config.toml
num_hidden_layers = 8
hidden_size = 128
num_attention_heads = 2
num_key_value_heads = 2
head_dim = 64
intermediate_size = 512
vocab_size = 4096
hidden_act = "gelu"
norm = "layernorm"
norm_place = "pre"
norm_eps = 1e-06
positions = "learned"
qk_norm = false
attn_scale = 0.125
bias = "none"
tie_word_embeddings = true
parallel_block = false
init = "normal"
init_std_qkv = 0.0442
init_std_o = 0.011
init_std_up = 0.0442
init_std_down = 0.011
optimizer = "soap_variant"
learning_rate = 0.00633
beta1 = 0.95
beta2 = 0.95
weight_decay = 0.03
lr_head = 0.00963
warmup_steps = 200
schedule = "wsd"
decay_fraction = 0.874
decay_shape = "linear"
final_lr_fraction = 0.0
batch_tokens = 32768
max_seq_len = 384
doc_mask = true
train_tokens = 137800000
max_steps = 4206
dataset = "wikipedia_en"
Each number is 128 + 32 x the weight over its row's rms, rounded and kept within 0 to 255. Layers, rows and columns count from 0. Numbers have three digits each. The size before them is the row's rms in percent of the matrix's.

# layer 2 attention value, 128x128, rms 0.233, rows 81-127, columns 0-127
118:124122168129077100112086082122166097102161138133176137091099060131150167171116145135099118120124206146091134089151162152098144099109134137180116137101113161175167115217100132150137125131110158107179103152108071097115129144116134114155144151160141110119083134109166116127126151153095113149002201190123095120090104121151094085148114126116121131137159117113142143115094168208128058150151
104:165127119122144106149143131126096161144174098099107144075101088097135148154106108186117123178141131138147107044108124189108151182112145117104129137105155197122140139135134097065175162118144079168123098116134078117127079125164166129140123128122135155137180132136068122113133151032122175098086152166138121158123114130100172148142032105097128135119059173105097059115145128210122115090140
099:118162131220141138107111104151161138198172106164166104125115135157082080155119150121117137110168148114139140100154163177120150183136171131152083090154172085132129094173114141146102106171148112157177095095129087120155122084103136101166160101099146156123159096072156071138180104145106107067114112126118133114081062134123066150113134132124169111142185130085153092127116119063068200084156
099:088104138168126132126126144126123105089148165126130152117135110131079118121176152057083111141162142147138122125141123148047102117069161075101111122129110170143140122104090102151130087146168148133032127074133139146124110159182088127157122074187120106092123132125104176146177175089109161117090148153164133105074157086108119151127110054136130181058139126136119140208159122187172172080151
097:065078159163111132152118135144117133108172145156119093146132115139111153144107148173178111030160117153105162116130158155081090109122150115143142105087122166162161083153182125144064158138164150148177080081134149148160154135084114152199072125152119121092149092093139127165143130171060161075095148141110059139060073129109139136097121124150093133125164075180185127136111140120139073157116
106:086076122042121165155110107117059130131136099118124156150088146107139137082134127165117155135127103184170084139091067114138087141139181134124093154179182117092054174136188115118125138119129052181124101129138109093130136168140108153137151185135145157117125117148050168144142112126169164150194150122158063157123124147156099138178121163159081130109094160157141096099133136128138163053126
102:110117074129129144080131119148174127100097105162133151173096172101080152144111161079104121117150123133137098140105140158143180072129157214130123087184159105037132149167198101169142131101090134128120112105169102172177098181075103127133120171069167136114122109158142181117157133108132209092145176106159070127162124111133112135133155084129170081123164110080132107076122148117138169141148
097:183121136117128101119155133127123163127151109088110053115143122129155167211136062180143094172128039112127133111132091071142133136138101139146161115145108095094142083079143109127093142137147098120163132158124186205145116125111126177140071150123095130133141126177159155157157154123101144058095181115101197153136160188073135114162126097116159064101090098104099113122100108171080106158152
107:128161122172170097092129216120090130154082183120108166127127140131079133167104111105090118112138114166076108132129135147092162063141137078124134108090115118171142122109135155115166188152131159091131080096165159122131101118139137079114105088166124112130116103113124175169120102070093130110151140105134152126191184111100122149201096075073103140036106110121182147132117148071165157122052
087:113203083165100163086138075102184146200094137149150106115146105189139107080128114069118098162150169113109130105147124108183128164140095126091140111117111107182096123109130136146079132133122181103127139095146118092116146157159118133084157177142091118171187122106141070135048104093135178145169095166098084067102101119132185144140143143111140104116155156076141103168196085086149139140160
112:182089105158116070161085170154168125111092141138148106117129134148116151110085105112172077183129187089097089184151162153108102143140155106133152173116097124096114128094192125091114086156122110086116132124164147140144119094164117116141069086077198130150108075145163119164141143130095114069094143083117136141166147141167136080127088074187161143109090115114141146184163133147101197198089
103:120105209161107133140104105170077094066123167114133135123157153104154088104118158047111103077111198151143103144152100120079133150126145103136126124163091139129172123086075142086135142122100139136149154151131135082159117165168158173116120054134137129180144147126109207156191117123120110121128134098133130116188089114111092134197140101153209141118127113087186134119125121150123161064053
101:110145056126078151141078120110139203112088084096089164120076130104114137080145106089074142131097114133129052069120063133170145083156156172079119158145153137120188159139122094159149144131097120126186097117135091114175161165134180141084170150138157130134120119149116115095083094148099159146143105154135122107138117089071108171207117095128163116086112144087068112102106128125181164145163
098:118114102164067124107130107137109150090142172130071126107159089094112172149107115157120133129136138129145133142088101088149098130166095113139172185124146090094122117149140134102128123091089119153122108146097108196112180133092158168192087119168170156141135157127124132198149147105118168118168132114165192158128094126123132137134091132037088088193081175153140051119182113206065109153164
097:155123133104143115140073089160198168105122131096164104092157156132104118063068192091126118201132098122181071113179174139142065144103138127170146177136100100126160138101108135143097149144127140199107143151123113157094140102147141128119106121119162131120189137144096112100112204106137180043153166106075093102114103147184113085087148103146136095131176126092122082138160114183146111135148
096:119110132157073134130139174073063109054166115138107136154177174163110133179143140135139139095096133098166164180083134130097094112078082111081128097138131119088093140083143112093149116088159152145067113089089122107126152124057141132099119090130064130085090159119125197175132108153139125149168105110151179151158106106153120124104130072119101117136166093195141164101043142114140137186098
120:095146133133108135137145126187093134135148080101113141086099113198169120134184108189145147088123110155151044144148129184163120142219084142083171150141123147157150169141183122136176137096147112067121163154121063124174185118090121086061098176147130118161162097119129088095123123095073133138156146144125099100086146110180126125184148120136162122083144149133123187102143102103149152151095
092:101180098166098165101079137106116146113114160137109176106098155114095127120138150130100084117088163145111098097112093116144154147131155081086151147182117084190141166082086117117130138143137185144102079155099093115154144137137107166118182103125090109088154149092133153169096096106185146156158150112106135068149083141108187173177166142090118106093110176120094066130139197104154144196214
102:086079142152155149111186124044108090110145131096122161085071164115159161166140160150096140096145144190148133082136117146130154140131152117147140123117105171167143141155154108174149160107120135126152069188145118110124076126137120173159124138094132101156099159175059154125147150107118134139138162193076087100060116129161089161120127132149124138070087138059099053136099157151183048126112
099:159078107098120119150133096153127128127176096129229115129152157128095108137131132105190162152134064065175189152138087153078118139155114157112100094128142097076108131162123150166137072120148052129096160135159129164120114089095143123074125153132116099111091150187126141113124155143086108122073159140154133119072104161184147096057140093194131130139157108113083155144120083122082146074178
103:130125135152135102127110093115163107180100114142103097104105081200189182115158117178157112117099115118123118135139123145119046144179155113118136117146079124152143108174152116177047093096141166137130092078117122143091146139148076174140097166105118121073118096158152119163119148100117184132134200149144123182043155162147090071099090107156090085082160114123104132189157139187126101142133
098:181168115129108112132103097154101137132112160110079105104119117185181083149119042173161091122146126080068164119153148120117166151164136102170154124128100152089129123081079137091160143125137141106208174114110170131158108136169123084050136128133088119130144115103149168128111127093150163151080126119092167145168143129113146200170107115110160127138113143140121166105078136123056093070037
094:115170088116086137127153148120189146166157143083119118106141112078126191185127181152135094143122061136093122076140126157172194085123127144140145074121134176134162064164205146129105107153106121117104128091090130116129183128131094154118109150153153129103115085123162148129116088107069158174054205164124121098087129137118136113127115111108083156167096127135113140109201088192148163158169
110:065124125111150156113149130154102170126201106151177151100091145149168133116129226165205101140146160128137117104127139160153132135120126093107146142109097150156073132159181146223120159145129149103096152172152098114130104082098091118124170121111120089108103121103058100112115121132164116144063158146114107089104132109206127138081132183173093114126092120163143175121079142058155147165140
116:093180204122148117114144087147059155122140097106134123127098162161193101148155133128149051111123152138081140126107153118067179131131120115136156160113082125132194132187116129152121097127179146105099136161125148124185080136124122097088185174122107100148079093116119124103126168060138128141067135205183135117131088158157139127129138110170082124122122095074154154116074131118162099098048
108:150187120156165086128078148105148143169153097184151092117116153150171138169108155127114090194161130161107113097083119153141149140101132142145159086062115162197077158211157100141128126135075120089155110170136099148114145150137130164135162136098173143103113099170107125146080117071118142146020151153104183091085145169175131160127096109153077110130103120093098142190141130160147138131155
117:135210107117104117088077162149184151123108129174080138141167122104112135108142140068103150138120098096150075097111100100158153105124096150099142147112135146076180102104093146112110207099105165118153131120126109137103184177093127106109124092177153157128179146138185143116133110154125175145148098099139154165170087164062126119188164118069168048156183096160131109091135143121147114204130
117:066106114171143132110083121144149147180188115177086123192084092117128145162142183126126091136148138217142172118078104124136155117148148084155208101062119132168067117157150111124079155168106149100116169131141104079113174096137103142142163102113134158093128120155079077128134128113090116122053094122087096098128134130162141132118122115097114125133069174174109142159141053154134154104173
094:093071144130080137186125091150113146094144069075137060130173105107111122152135150176134187087099141146183136091111110165125042156151116147158130135132118097132156101122107121103134080112175141194099144087082089176130164121120171157179111138128088153101121173169140079155148127135138150127160135115160161148066171090143093096067110141193135156172158153161140125100100089157097110085164
100:085107159144175180117149124152160150135199161186099151165078159130104167141092199153098128093149109172132157150069121115187126119139107086120161102129139124158130153151110081076150170114124135123118183132118108116107154134081136126124075113126095144116169148144093127104079169106119183126190070158077067116119155141178227150156137096070105123157135127146110089097158105134110094179138
117:135124020170091157093114123101199171125127141109111142124121110067118143150130173138138154096157107118107154128182074096183168118164152139121115135142168065054092106096139122128132085131081169127110120090110104120145122143093153124133130138117131148085130115092161163134123091168132111141129133092132205085108149080097115149118128134085167134161106217104124141082136097145090191139220
128:077167140157168152131167133180094151100175152126102113083111163164097149175155178164097124140203102135129186119116137155137136140114073050131166148111103119124097118116146109176089152163104176100047096112109113147139174122182097107127148087136118141144131054092086134125115107066118135137109113120150136074148123075134079096192129136109113131148077167152136135093206087135178144119159
111:073123152190119127124083152163107104106136152105169114122150077153148097139120124101162103100151180168173126118141130181131093086124163091145133071114035158166130127157129155178105104115145138111108124105131084099160171075125124102177111084201126093106111121092107144184122109108095126109065185133135061081071123096185092158088152130153105140128135095165157182147150138201151118134120
092:107100092144116116130149129089137166171162130138142107084091157120123152233133095156114129221130151174110160120085057082161130127164153122127119101113134117184084121150142129123134140195156111123152153092118091142089145139087176148140177148104048076145092131199121112188069111120142124145113189142119157124148143120135138104174081106118106128125055153100109083129107075148108125151173
100:164143126143131089149104085061118128114102116103210129155124171196143083164145151123107087151138160098116114165141156080158112120104093149139123113158150096143051136106116062152134052102107179123108102173129138133112094124132136160076150181081156149197117086072098104173116086140132144121139113114073134129154155102193107074096120160150159102152214146104115136136106118108068122148113
104:110149061165038141113063150102098133077094181171094158120089118116148117121072123109159078145094162104069062161118138107104185118169147127122158159128115125137178120094141151100102122078080157133163123108132146115198142141090100089123135124125165163144119113100163156140152152145103123137099079174112130075175138099148163166137175103121108140130148089130125094084150137093117138239106
104:109134198095051170128083082116131163103124169100165124078115103169164166109112127112150066108087134152124131099100111123153155094117139096137157114176068105140122143134141145160151080152140124118127125080100153119121098079122170183094139220177108118101132148102040130137116175080118132161187182180121087067068081148153148106163104127168117108106138137085149112150123137143090119149147
106:144142150142073100094123179132110065133128158168116165127139119113165149168111070121115178096132132180136112107107165177126156112125144140099106022164147137224130141155102144084154113159108084153147094143086120098061123148097188083172164111137106126091106155102159117159172100108123016137110077143090131125124141127105105162138106131085128160099156106125101116130099177094123132080133
099:148143160100115089098081151077127103116047157130102120130129155089119167102072136139130045191168144191085123068122133132098215068125152196164112139128149083106137084138120154164108100140126156105138076150173147151131105133127140166155118126101149148135069123126125205168134102095179136122122211119154133114185105116092097107143106120153140140115092125102168124167118174156149121133086
106:104119119089107136125151132165162132082127180159093095043124135150169132147145077149174122182186146123162123105114120153143105154101074094113169112120083137066119120097161147177168186102151094113127135128135118154092150095113112171122097106155138083164099144152086163208098157073157163079134214110140135117127101119157117148138097107111131088107082144191165144207091141152160147167106
097:143137158113047144186130086156160119075115098113127077080168099112137089151152130183153148108125136085098135182154123104110108165158126124133112168102150096094128138046093162122171100110152155166125163127082151167105175136175130157179079113165121131131102159121175152129135127135190154186153147089156190150076100094066099145124086135155167177097128153174148189149071112107119152124131
098:154118102142140110131122196117174129176178136132116144097145174108139120135088118110134137153091077099120113042106115133142132171132142123075099095090156161110106067190123080109109162120070142141171093101122106149142108162080148149123168108146087193170122122169089110124051120119081157123105120163182191186128130141137152117168085106115117050121148083139127133136155142159085070176174
119:071135050146145100142097119135130177152193147196103132114124097129147132133128100132125134146092126113123133163094124137184110109181124132077186095072166154145129121137162143070057139111104146155169047066142125135150183111098098126133080097138148180147143105151135165181114115123089178095093114167146155182123135134128193125123138113094099133119084137183109115147197162176075128170143
111:117152122121061122143116108117109107106160135169123079104113109188206122136117086202161087139125142121087070091099154099141155169163065101098154104133134169170113102147135122098122118103160129128116162080085123133102116155118131144081144152161020149175100105176142164152108135083115118200052160167156135166145156120134214116144153137116107119136128146155094143105137179161097089148129
123:163156100122116143151109089069200115175117122104162143135163144129171098047053126115119162159094098107115066166159108128152099107167073154067110154119186109136156132099090153176101138102133160144114107103142138134110098156114131141107123171108097155167153139171167108087065164168173184130150101134151116165113123111092202101134156121084088115146154057111098124130147143105168110192157
107:111107131149135165115210112117121111130217139105069117167108151118100144120095169180144095091105115144099152094078144086123132136103081031179151148103122131125118116180123141122098173111104148134112165163127168134152150106128124192157139103097085147147127119148037129093168151109149137191151129146171080143157117134150143133102123133156122127211108131120091113159076105126116057189174
125:112077139147064112181055153080119099085147116131094131095107080130136154176124144173131062123092169149149065086069129172100109137130160125146112131113142160134097137137124102110118107073131105137096104113102111126143154119148115158210111093082172132118143184089099163144125117111177191137101170109075123178071118117131091164144095106187163133104112085175130132178056147167117133152099
# layer 2 attention output (transposed), 128x128, rms 0.207, rows 81-127, columns 0-127
108:141036156158193129129119150134119176168143125101088098147165191099081122099101141143148138085156082134135106133118157110123093119148093145090097127099111118137077118068092123068161167158102075123054089120114163134134071147107128116091102114130153152113162148113098072122156078140131126126186072099117135127137144094124160190100158127130100099128112159159087116108126087030108153075181
103:115125126146125178152166137177148075137073112172189112128178147141135136158120148089096124137117151114155145145112165127197118052156100123178106123131133062158118113108104139180134090124135161132148111116146137095133101094148130122084134140160152089107148135082084126159121115149126092135124076102170119128145099118111141139037191127163150066185197042176113173156120163058129150173159
106:069104123051061149112114203164117119121135187153096134091143175104191210131119169048096148132115140166157131113095123091103196109156111112115179182106120172134143158175116104104180126079119128100130172085137121104101092153125155151130133161153105096095148168140145163104147130107161118143137120163141122156145130143146125099144163085123113139134126154157115187084157143147185063178170
100:179133166194188134124168118176125139160092074167115151146117130079142080174122107232168067120132139063149141148090132125186161129116136128116098114108168119139074127102127160115179176140094110139136124179141166121145157129060109132123134191123150155115112107113178117111119108150137135102101139104124092148148146157112129098133164208082126078181100141106117132151082101068104169187125
098:121142183091127142118138133125199147070128136102111139135153172110131121149153144114104141158110143124125115091144113115103198227121094160086122149138168108125038151100074142102184128194101144124058149126167121123092103166141151113092177139112153128151138144091158094102093076152172113096160111111124178111197130159140099141161119139116160162082104171129049146090130117121157174126195
104:154195131200132093133174153112147139141079078110169127120099118128136153166104102162133126171094130120108169153163183118179142111118081114163134156097067120188216103119107171137085096179100213119134140116134138134092126109123216106097125071120172101153132144123100142123093125161089119134108131131130170125159109141096134142106087118122188160172151084120126123136201158143099104199109
101:113145174134114074110125165095145134144164140080130087077170157137165111147157076153181099136131124158142127134161124110135149137145140057119119181129097157211161112126092209105124132137102107162111199087085149095097166122087140117163121066167090118148144204135092028137092121104079101136107132103125151111172074143168092138105127153124118146163112171117142127100142133189147090149100
101:118127118075092184135126151100127092104090155150178138187146094094152069097128105055166136130119192135141073146120116084120139141175107104098072126143160044161048178133150103137159093104116118087120153098154071106155098143192131100171154171116072118201144094110083092127104131110091096143130070110125099104146110151118135134106128125153079116173083128169106143133123148103138168106098
111:133112118074127128168149029134098158080123093155147099132100136076144096069123139125156121074142098046148110101139096186160145167132189081091079128176162086131118112151101108152088098059069110160158147181104087078114146147137101163158118155085145142079134119111164106097129143154179147138117119138149153130081131158119093111108128147116133144141171129174126103175162057187126113149146
097:148048094101081127162131133122072066121107136146142110079130173117133164203112123145108144086105081111142149112102138178059128080110152112131102124157113114084144131174162089101154130127153079136135073167091168177073177083109144119140145074110137109060115095157152152112153209127141062146149122128165159184166138109146114133091096119117131150105113093119106109072079175114131123145082
106:113182140085171165108145147129098114095205114126124112106185153106153148151130079109125103086206096213161179097164109089140174115158150137135142147178153113106134183165093131101199138114107139154111153098105133085110114107103117155146131173190105092119109170168162131108114103161158125122160117178134064158136118155128121112118180156092087112135151137141077108084097089093167093072187
104:105174115143137128111120138085145172131125092198121152129144089119113061117138129176095107110159101135068138100107110113163120162110215149115127072121159118158162121109094085145109108131091075144113140150108082130112118102031086120111070174106097121091075137174154124107117112118100148109085102169123113127069135182112119127099152177056084130198110116147129106117190117103098138150201
101:135155124155130101143104081107113100186127098132148085129128152169116130168090098159149099082128103092118213150149172175117130144111082090193156140136121141149118117142100207095096116108134125141140071148150110123072156089158183111155121079108095153099153115148053069133146162129159109169161104110117130163143078187158091089089097137113143141183141104164170070164161210139129098144126
096:185147142112178174114188154085130133134130087081171117113129116127130126093077192144119122147179114149153098097150120138128141107139150148145075067112170116185155153133120084107122086116192122061116147116150142121135107169175112084065139106115155060134112125115121095120136127133126077124099149150091121111175116181121174134083154150142164133094134044128102235127136141105187141091080
115:114129088236113177119197144112113068099170137174105124142130138081134099161138062132106089085148172156125109120094143113081166058143173099130084158135131154134123144138179152068177119122151118147101103122088134172160121108108115119104133082151057161112143101170176138150093063133124043166148090128127127156151116140127186136159118140107137123151103104116113130074070124092161116111120
100:119097149088188063100106106142185168117086113124072125096088127118079123074133134150120122182108134129099081115165078115105167175164173199134162120133109109132146118148086145152097122142123123113203150131172166113126140166136059130101162144105169145119087115120118118102106092117138135128100173131091137053122151171112146140157136172113121134104058168115170121169209073179115141067109
134:137137101120166115151082145044121108126135166142130126145133150117072142120100121086075092159106147114157188137155126142145135167099140119209134127132108099095123096145103103121109132125110131177140083127152159064081099122151159148145117111097118099104154168134117126149126121133182092214154092098157141183138129123131156119057087105099149095174096115140132000156116190130160129131200
096:203109116100182128133197114157126109178068080129149125159125122098124090204132107172157143110128087117155158186100121165127132112138150123161139116119142127111137095155157129132094119120120095123200085132166112166090173123170134071143113158120171147100095041157132115073168134134122098140168129158196088158103124154167122113122100108138140146174118088149189118176156055185124085114090
111:138144143179137078132127109170120171104120118124113114131130139163106046141155132099124105116087162091134098144112143153160114104079129133117073162111131111159127077099083154069098109161138119157093080066117186130141130158149146064087105134143151196142157082068104116146093144187116113130165095065153126188145109158141110170125159135117082150206155089185147140098179107133057174138151
113:101113146135114100083053123135160074111128238112077141128079112144119164100133095138111133113093154173126111147120161081177171123147082107145149185060079148141124150084165109128179193128150161068131113101127182124138134149108122100150132110110112143187137139134188110143104100093125121126076134095109097129175161087087108133205128166123126082134091191125151133128121174089146094138090
102:207089155146137146117149158139104144105153126095131133194134168076114138192110140136117080139167166128210111157138157136126116146106086182086101148126141100104087188129120137047185167187108130087110139128151171133113111112112163124141173106153153106156154139080062132112146153142189110155104072095128143126160125075129157168154144157093142170154053136161103141087089116075086110117117
102:100058152075123151166096143149089132138101112159154126168174138150144135104150193106110169141125080148149115124126115110126004136135142142100151038163148093100112132131148099197118081086122079119149116167115036125134109082119125193185114163134146123149088104146125156088141150135131115157097111166185145114073147113158115101107107134170108129167149094143125100158166124076108115132164
091:177095185103156125182099098145108109147119152132154108221128101124114103095136079102152174109144137166157145143094161112088125139188105035148104122136136083161097161138049126117135149103099147146123117165168133119113052160140136110137149146137092120178141185107105063109149132121177136109157134102152085154178137050111143114100091135108143074106135151122107134134027162128159108109120
113:144125138153111074136098127172151129098121172114091118123150134154093135169137056126095167139075123140153135147118086099151124111142141165173154133104096138085177086107118127057104131134135095210139086063119199109120131182119136105072097152104193166149144131128140180140115081171122134165180134097146139187126160133160112130159051066191135141096147155101110086123191110146092137108159
122:088087146145124110133049139134159159123137149127077094127176111168072135141165165132133174144127133129184098128115116170192081139111145144116118072120137146109095123047091121107144144149070103146182128136126136082086177116118145166133053118129210170125139140115115162101089108148069115154132122095119165143086170059173116172101109131111127138132155170123107116105180169076086145153195
119:127083129094112142153122084191079121125124153084116125080173124129080164121130060147141168079167133149223140147140165114154115094159113083135124187152139065132184141099134142128142117074116133167107136135104159112129114132148154135111078175154156163134189146086098151150147147164115092158204140110172093177152166071121145145141118145131115145109161154161070167067103136080079136161081
114:117100113129108166144155098097137113177164109086158076132161146091128134119115074160149080104156111121077166139132128145057125092145166083143126087176178115168105145166172142166125073107167114156130152169096093163132111109153094160147138088093034096103117138143098077145139139082148135143146147142116132034109132081159144104085085151142121194094069156112170128127138146189156153106076
120:181169140088080107170166108142076119075081157074173170058152137112135137135064060114126149132096151073139159137133119080118133168130092156157096106157132095118163130137134133109136086108083132167112129130138169125113076177131158093128075190093146148163169132108133186172144086169107109127132179139139094210136143123136131118159121135140138133093148087122060132110127184072142174158086
104:157149083142132131055135154089142093147148173155111196168101121132153160120100143124071112158143185129078097112139102090096167119134104191147135119047084186118128118124110117112109137151145129035130138125187106125140083116126133129075145135155117127150131124117065143126159112119126118102079112112077164066169113160079166094178171154118135076106085095094101161120109185048137118114133
106:160182160167122142142195102099147088106088095080111127096139120110110092155143106115104126180075150114114116129147147163099147182114162123161097111134191098124101137100139114180126073147147137194129058123157174159144131157133121103111178090099136108109113082089165127152189103145119008148109166115189101131180096112113135134150144129176165148119126127079122124117124151150138213161090
127:152160143075114090143115155095052124169118151125190131140094124163146141085083127127132164123126119157127148146115114126113075153143106070149136083133124168153166117197112080108111152079151095091171165098125131156126118158156136100180170130151128127183125126175073073113138133076170156116106150155104042171127079204124081085148143116159107101120104082129154137154142142116168048111074
120:157142127093101131145096134125084111115098132153121155110122065082150083095116121122140163210078121083179057119131108116152166100141212102152116101115166119088177107165122109108150097084090064185149138182143179093106109135111169143138100185080149108165153153141151093160141095177119067126126129168146112162121154136109193093091085138107116111119215085114099134155115127133122113157100
109:192084136088168112115143114138152185122164120119104136195139180099108147120120126171103097107126104103134109137119111115101159180127135136103111144135150072139119095116095142064089160167098121157081163141128145154106094158083082136075098193096163183159110150148178149094134123172183121134127068150110173187155171168120152135140076121108137105135101148105090072108077097044115129145201
095:157101173104134148136127107163090106154060146118178139136133146135176153130106135067160189129091117082138107126115175122138179100189103137161111172117084120152171141148118107104089124115092155099143068120176178103137147164189173098136170132129186148176173103076099144113201162122131089137146093132129122146201122187114139171147171153188119140111163125160110174114188157097127141129076
107:127095087101135113124126241116090114170152136149087124053127095152140110076114140128162166111149147185154095126157132125034127079152141156145165213138103159061199154183140119092156151127145043159154147102136165141128114124119104087113087129204159107108125163177146122118147148102106102127140176154168132160128099117117122140140124141085113138131091110158116118135114081166103100138125
111:151134178095199118126155094129168161147145073100100062117196196136106142087146112141154121088139104170157168098123086112099123166097186131117104082190137136104097161125068124105134127113123072157148108110098084132080126159122145161133126111132117124093073121139097068081116116140159101134194158149076126161150136189168079099131096110108140141125141127097154088133128081172164134049168
116:173084072164205073132135135111125102125103118130090144200117133136122097205102139140109184111130140148158109149136151197108112139159105168142079153092099081141130161128106096072116176184086106107144087163158103129129176133142164033127129072125154156124123124173188097114148123133137074167072103086152163186177138120136154154109139108122137086182091148166113152138117135109137119120158
103:116080129104150151135128091159124210147123094108092146155101162132119164049123174086149082132148132091146142123077118100172112128126115157143119210116079121123131113144126158178092159080089194124108152159125065090167123134185130187097142181097133142095184126100143162106196146123133220098127117124136157150100156103119157117131146089129123117128144158169174148144141050171114118164160
108:107144133139131091154119090155131200152157094119123125161140113130131108130155121150158179034182131120138117119138122113134114117135144086072087152151132108192169173105106132092063110128082136132125175147055099131117137141122135094140102136187165170132123156113090054049095138139069158052123111174113138138110107152130114116103142152053067156121149151131131184098136043138101108122129
099:152047151115163099152118121138109148133116116123153110180166170158143087176134122114102114128127065054114096108158124118143151104168196123150077133078117039188166114118147145113073055128132121103092106147132179089143144140125091091074161141082115138167100143130178146078134138169113099139105070106128134141174132153104143159068104117153060140133116102110100157092185111109168152089132
099:149143118156171115089104158103088127181124144161138201223105120153144130124132119159106136163201127083081186093169100133141094154133130205104160089103132175135106138126172083132121126123141078019164124150168122166143124108124142171160172153135125122130123107161123144096134132102136191115127124161097091090114147138145139084135175166094087061115094089100150143148187172094141138116132
099:128106113093108174129123054195178135110095153144083087127150151167137162082104160111147186113172140190147084174135155150141135102135146099149135113144153028169167183110132147169129094100116128157117113116116119105132070110137064093076168107147156097134150119054141093175152175110170077110131117122091100053147065156098119140122126141146152173141109160174159149106119138124099136099126
118:187162170066125157116186127140139112111124119043103097102155201109127185097087097123147121114145098142107121105147166142102132139121111111141102111164170033122101160134095122181190077096140135130096155123144156122064093145198106096096206142113156064132113141078111143100159139131193099113132127138108081096164098100122068122135085132150166142127180114121131154103103119121115140146085
114:181058181114192125153123131140148133190084128122153121152178175123094163135152184118138105179124129129160123157113111087136075143134151196155115091127109033091122164079116108169125156160107117153156106164165142098102109104144127160107180139133206062117155128087087120104190128133123115114145110120140141089173126096123145157075121147152137137103108126110139132139080049100113201107157
130:118095130205073110104154109123170103111134113155102097112099135134088155189173111137134099114116152122106179112133165160096131118092114105136125144160143148083081178119168120132152151127168149150149081125112147210145193081123115121152212025139145109053115093112106100134156144086109099119179083108099118078172067115140119175142099121127140153088108148124182104113078136136136136100079
119:156163136150158106152103097140143136079091149125147139103128072152110091182181138125131181158124164125118087156149110117108129143102140198108158042092137116124158129087138123112157118173169079161111080112172138145139117150125082050063091126166165097105102104075149098180107107149073069092107172090151148139120104124167155140121127150133111132077157095101141175122115165160142227091108
141:153143138132199133084177150174159135170093067094111109169177148136111108131137070144098124136168157136120190126205094084097144161113097201154151145121108067154151130095092143106106083166118146127109137109173096135114077133134102099046093167203126128122092127106086110120126109154098134105150094119160092074145102155144144100090150154074082115131093097127138132106173129061092136098155
# layer 2 MLP up, 512x128, rms 0.225, rows 0-7, columns 0-127
107:093097077078167104136135076115144143194117108118134107150115106137157120142146134133134204128157103088118169129113204082079097146091091113157132052125151120100158124119160151104108146137142111153121069125155124135125121133104123060146123164122163104149213111164114104098150102158117103121109104081152137119015165150093097094092113164180111113151185144125118118208157102127177091109152
115:151098166098144144099160140128067168090139198081137167144137155094115127106138174118124062120146204097160142113090092113127180098077094147142197124113198158148153132103190100157113127151141109147089120164138098132150117149139107114139107142128055121115129183093143181174083151127168149132107112055174149173180166138130138145137131085076098103144086126126074113095115106080086143126172
095:153129116120213140135113105127152182143151093163134156178122091118099111052142110166157150114134120153110103133112108144092067133076084088128094114073131142137103163110148162157102127120155157123123073100087106067139154111077092114100123069134063141137151107118128148087123161119104154122121127054127117101126126157013154129173131166115175120133127159130141205141161077187166114103084
103:080150125050146147112109109107161115118118164125089164082153114135113215127174126078123113117083199122111131076144132105100142133091104146136175098146127050118114130103084125217120090121101109106129107152168144143170136153093179167145101193154147174180163107107134152186094149086079160170130178085173136089109091158116139161164120136122074141111136138170104104102137154118132148169100
099:121140146104121181169129165134175134126102141147146128161189099170124177194143131128074126112084128153170149140124168095081196143152111066147128152141100117134124138127099121141064100140197148180064094162126147192136129116157086152081068142138129130161102139127138109154070116156115138071102085152114166086144098077136151110083051102113172097131120107150156196139197148095138125122133
100:137128130129149148128172089126091096148097105137137077092156095198133150145101135150128078117169131121133144073082107144154140088146116115147051150103116081170131144121136120166096108117126170146151103133125167129174173101159138087192241071168127096129146146134101089095158099177114096195122126129127115117118076073120086140105155101191132072140141181157076134101136160099146087164078
090:053074083126178155138158145102163140152125105134137078088125102127083135130082125149115133116100164140120098166123114154131155136194149134159070123171169089070102122138125140168144140120199116106083168115078137166139192065165135114141098062116131111093106161126107106148124116138126102141134123162099128077107163104123130166111093058177088184131065141118177194164177181102112094109123
095:129129141140113149122120152118094164124115159129116084168175133156123119167138115066156153103097121128192162080117139148110107108164085146159193126156195122164110077096112208133113177136147140174135172129183066097143075137119152133183133105118110119123186183085108125075110147122085120121072128139119138042120116114157091127156081103118087160129195133104096121126131148091140113054193
# layer 2 MLP down (transposed), 512x128, rms 0.21, rows 0-6, columns 0-127
109:123121191148194161137167123180110126094080164125110134069129142053126128112099114122127094082093166169156084101082141119116129149135094095142080194100117133112148158188147143104170179064105164100172119144141148127155119133170142201159113091163117179173101140104153171159152068118133161141122116131134106101179060143139153097129088174086137125098142159082179178141138120123077132123097
110:083115170148148171154124156148123110090065104120153142113147135141151098130113137101195124168073210168149166138126106150091033144072124091126131125092093154173075141125140171132155155113082124103102105093141141146153124098083143139077095109166160120106146158112085149111096146119083115161113108118105090166166143088193118097161125120156144100169100149174166228151124102194113097118109
097:184084152151108102134101129122082138139210136136122130102164113122143209179101133109082177120091089154143107192137149129135136164133167137142123056146083110138248141157130108167151099097112066166091131113113125112130114161109119142115108153132143185137139129142078129109089155114153104123173105167155091199145137123125162164128085152117122082163157085101108146070113145057146100158157
103:100098139172108107145123128133099172074088138127204096049137151116086146158178118158130071142070148080116145153142155164086117100155113090132136137154150131153074121142142107137142166130111099089157226163113131138114134116099152190160087107167085135117079142083159066103082043104108141093170160157136115157115132121119149117182120150089114112135171185176173118145123102145114139162097
098:109121133118177117121199123102095125081167129147181105136143164092100143132146165152125162167102127097188126154104124144111108195084189127118095097125124153143108183090154118120183151130136176122134145088102095128139136105148137115232146145174180153157099083083173122079151189112152119159131189201103160151097104162135095145130137152140138158103135176082196096154109116133136084178156
088:073113078164102098129136152110143170111192162099142154159141141084167171074112162109156100094137126131110036096151087071103151158102068155120117098142124155157105087167176108134116136166126084141093131185159150118108072131162162138168127172112116099116122133135071131162117169109185167084164158149164102108134140118120215118141164128072104121089122098114084102107083119170175114076129
090:152160088088130120158165116120121113078127153143117132107112110107117143138161155157140133060077172130168163126091087116142114164042087114099137082126121137177140079179109131154121122171055156135134070089140139101168088129133156098149048104201110124129177115110166181116084161157063163114139112139142131114103154167138158067148082149101179139171155158133122150127095172188114085105104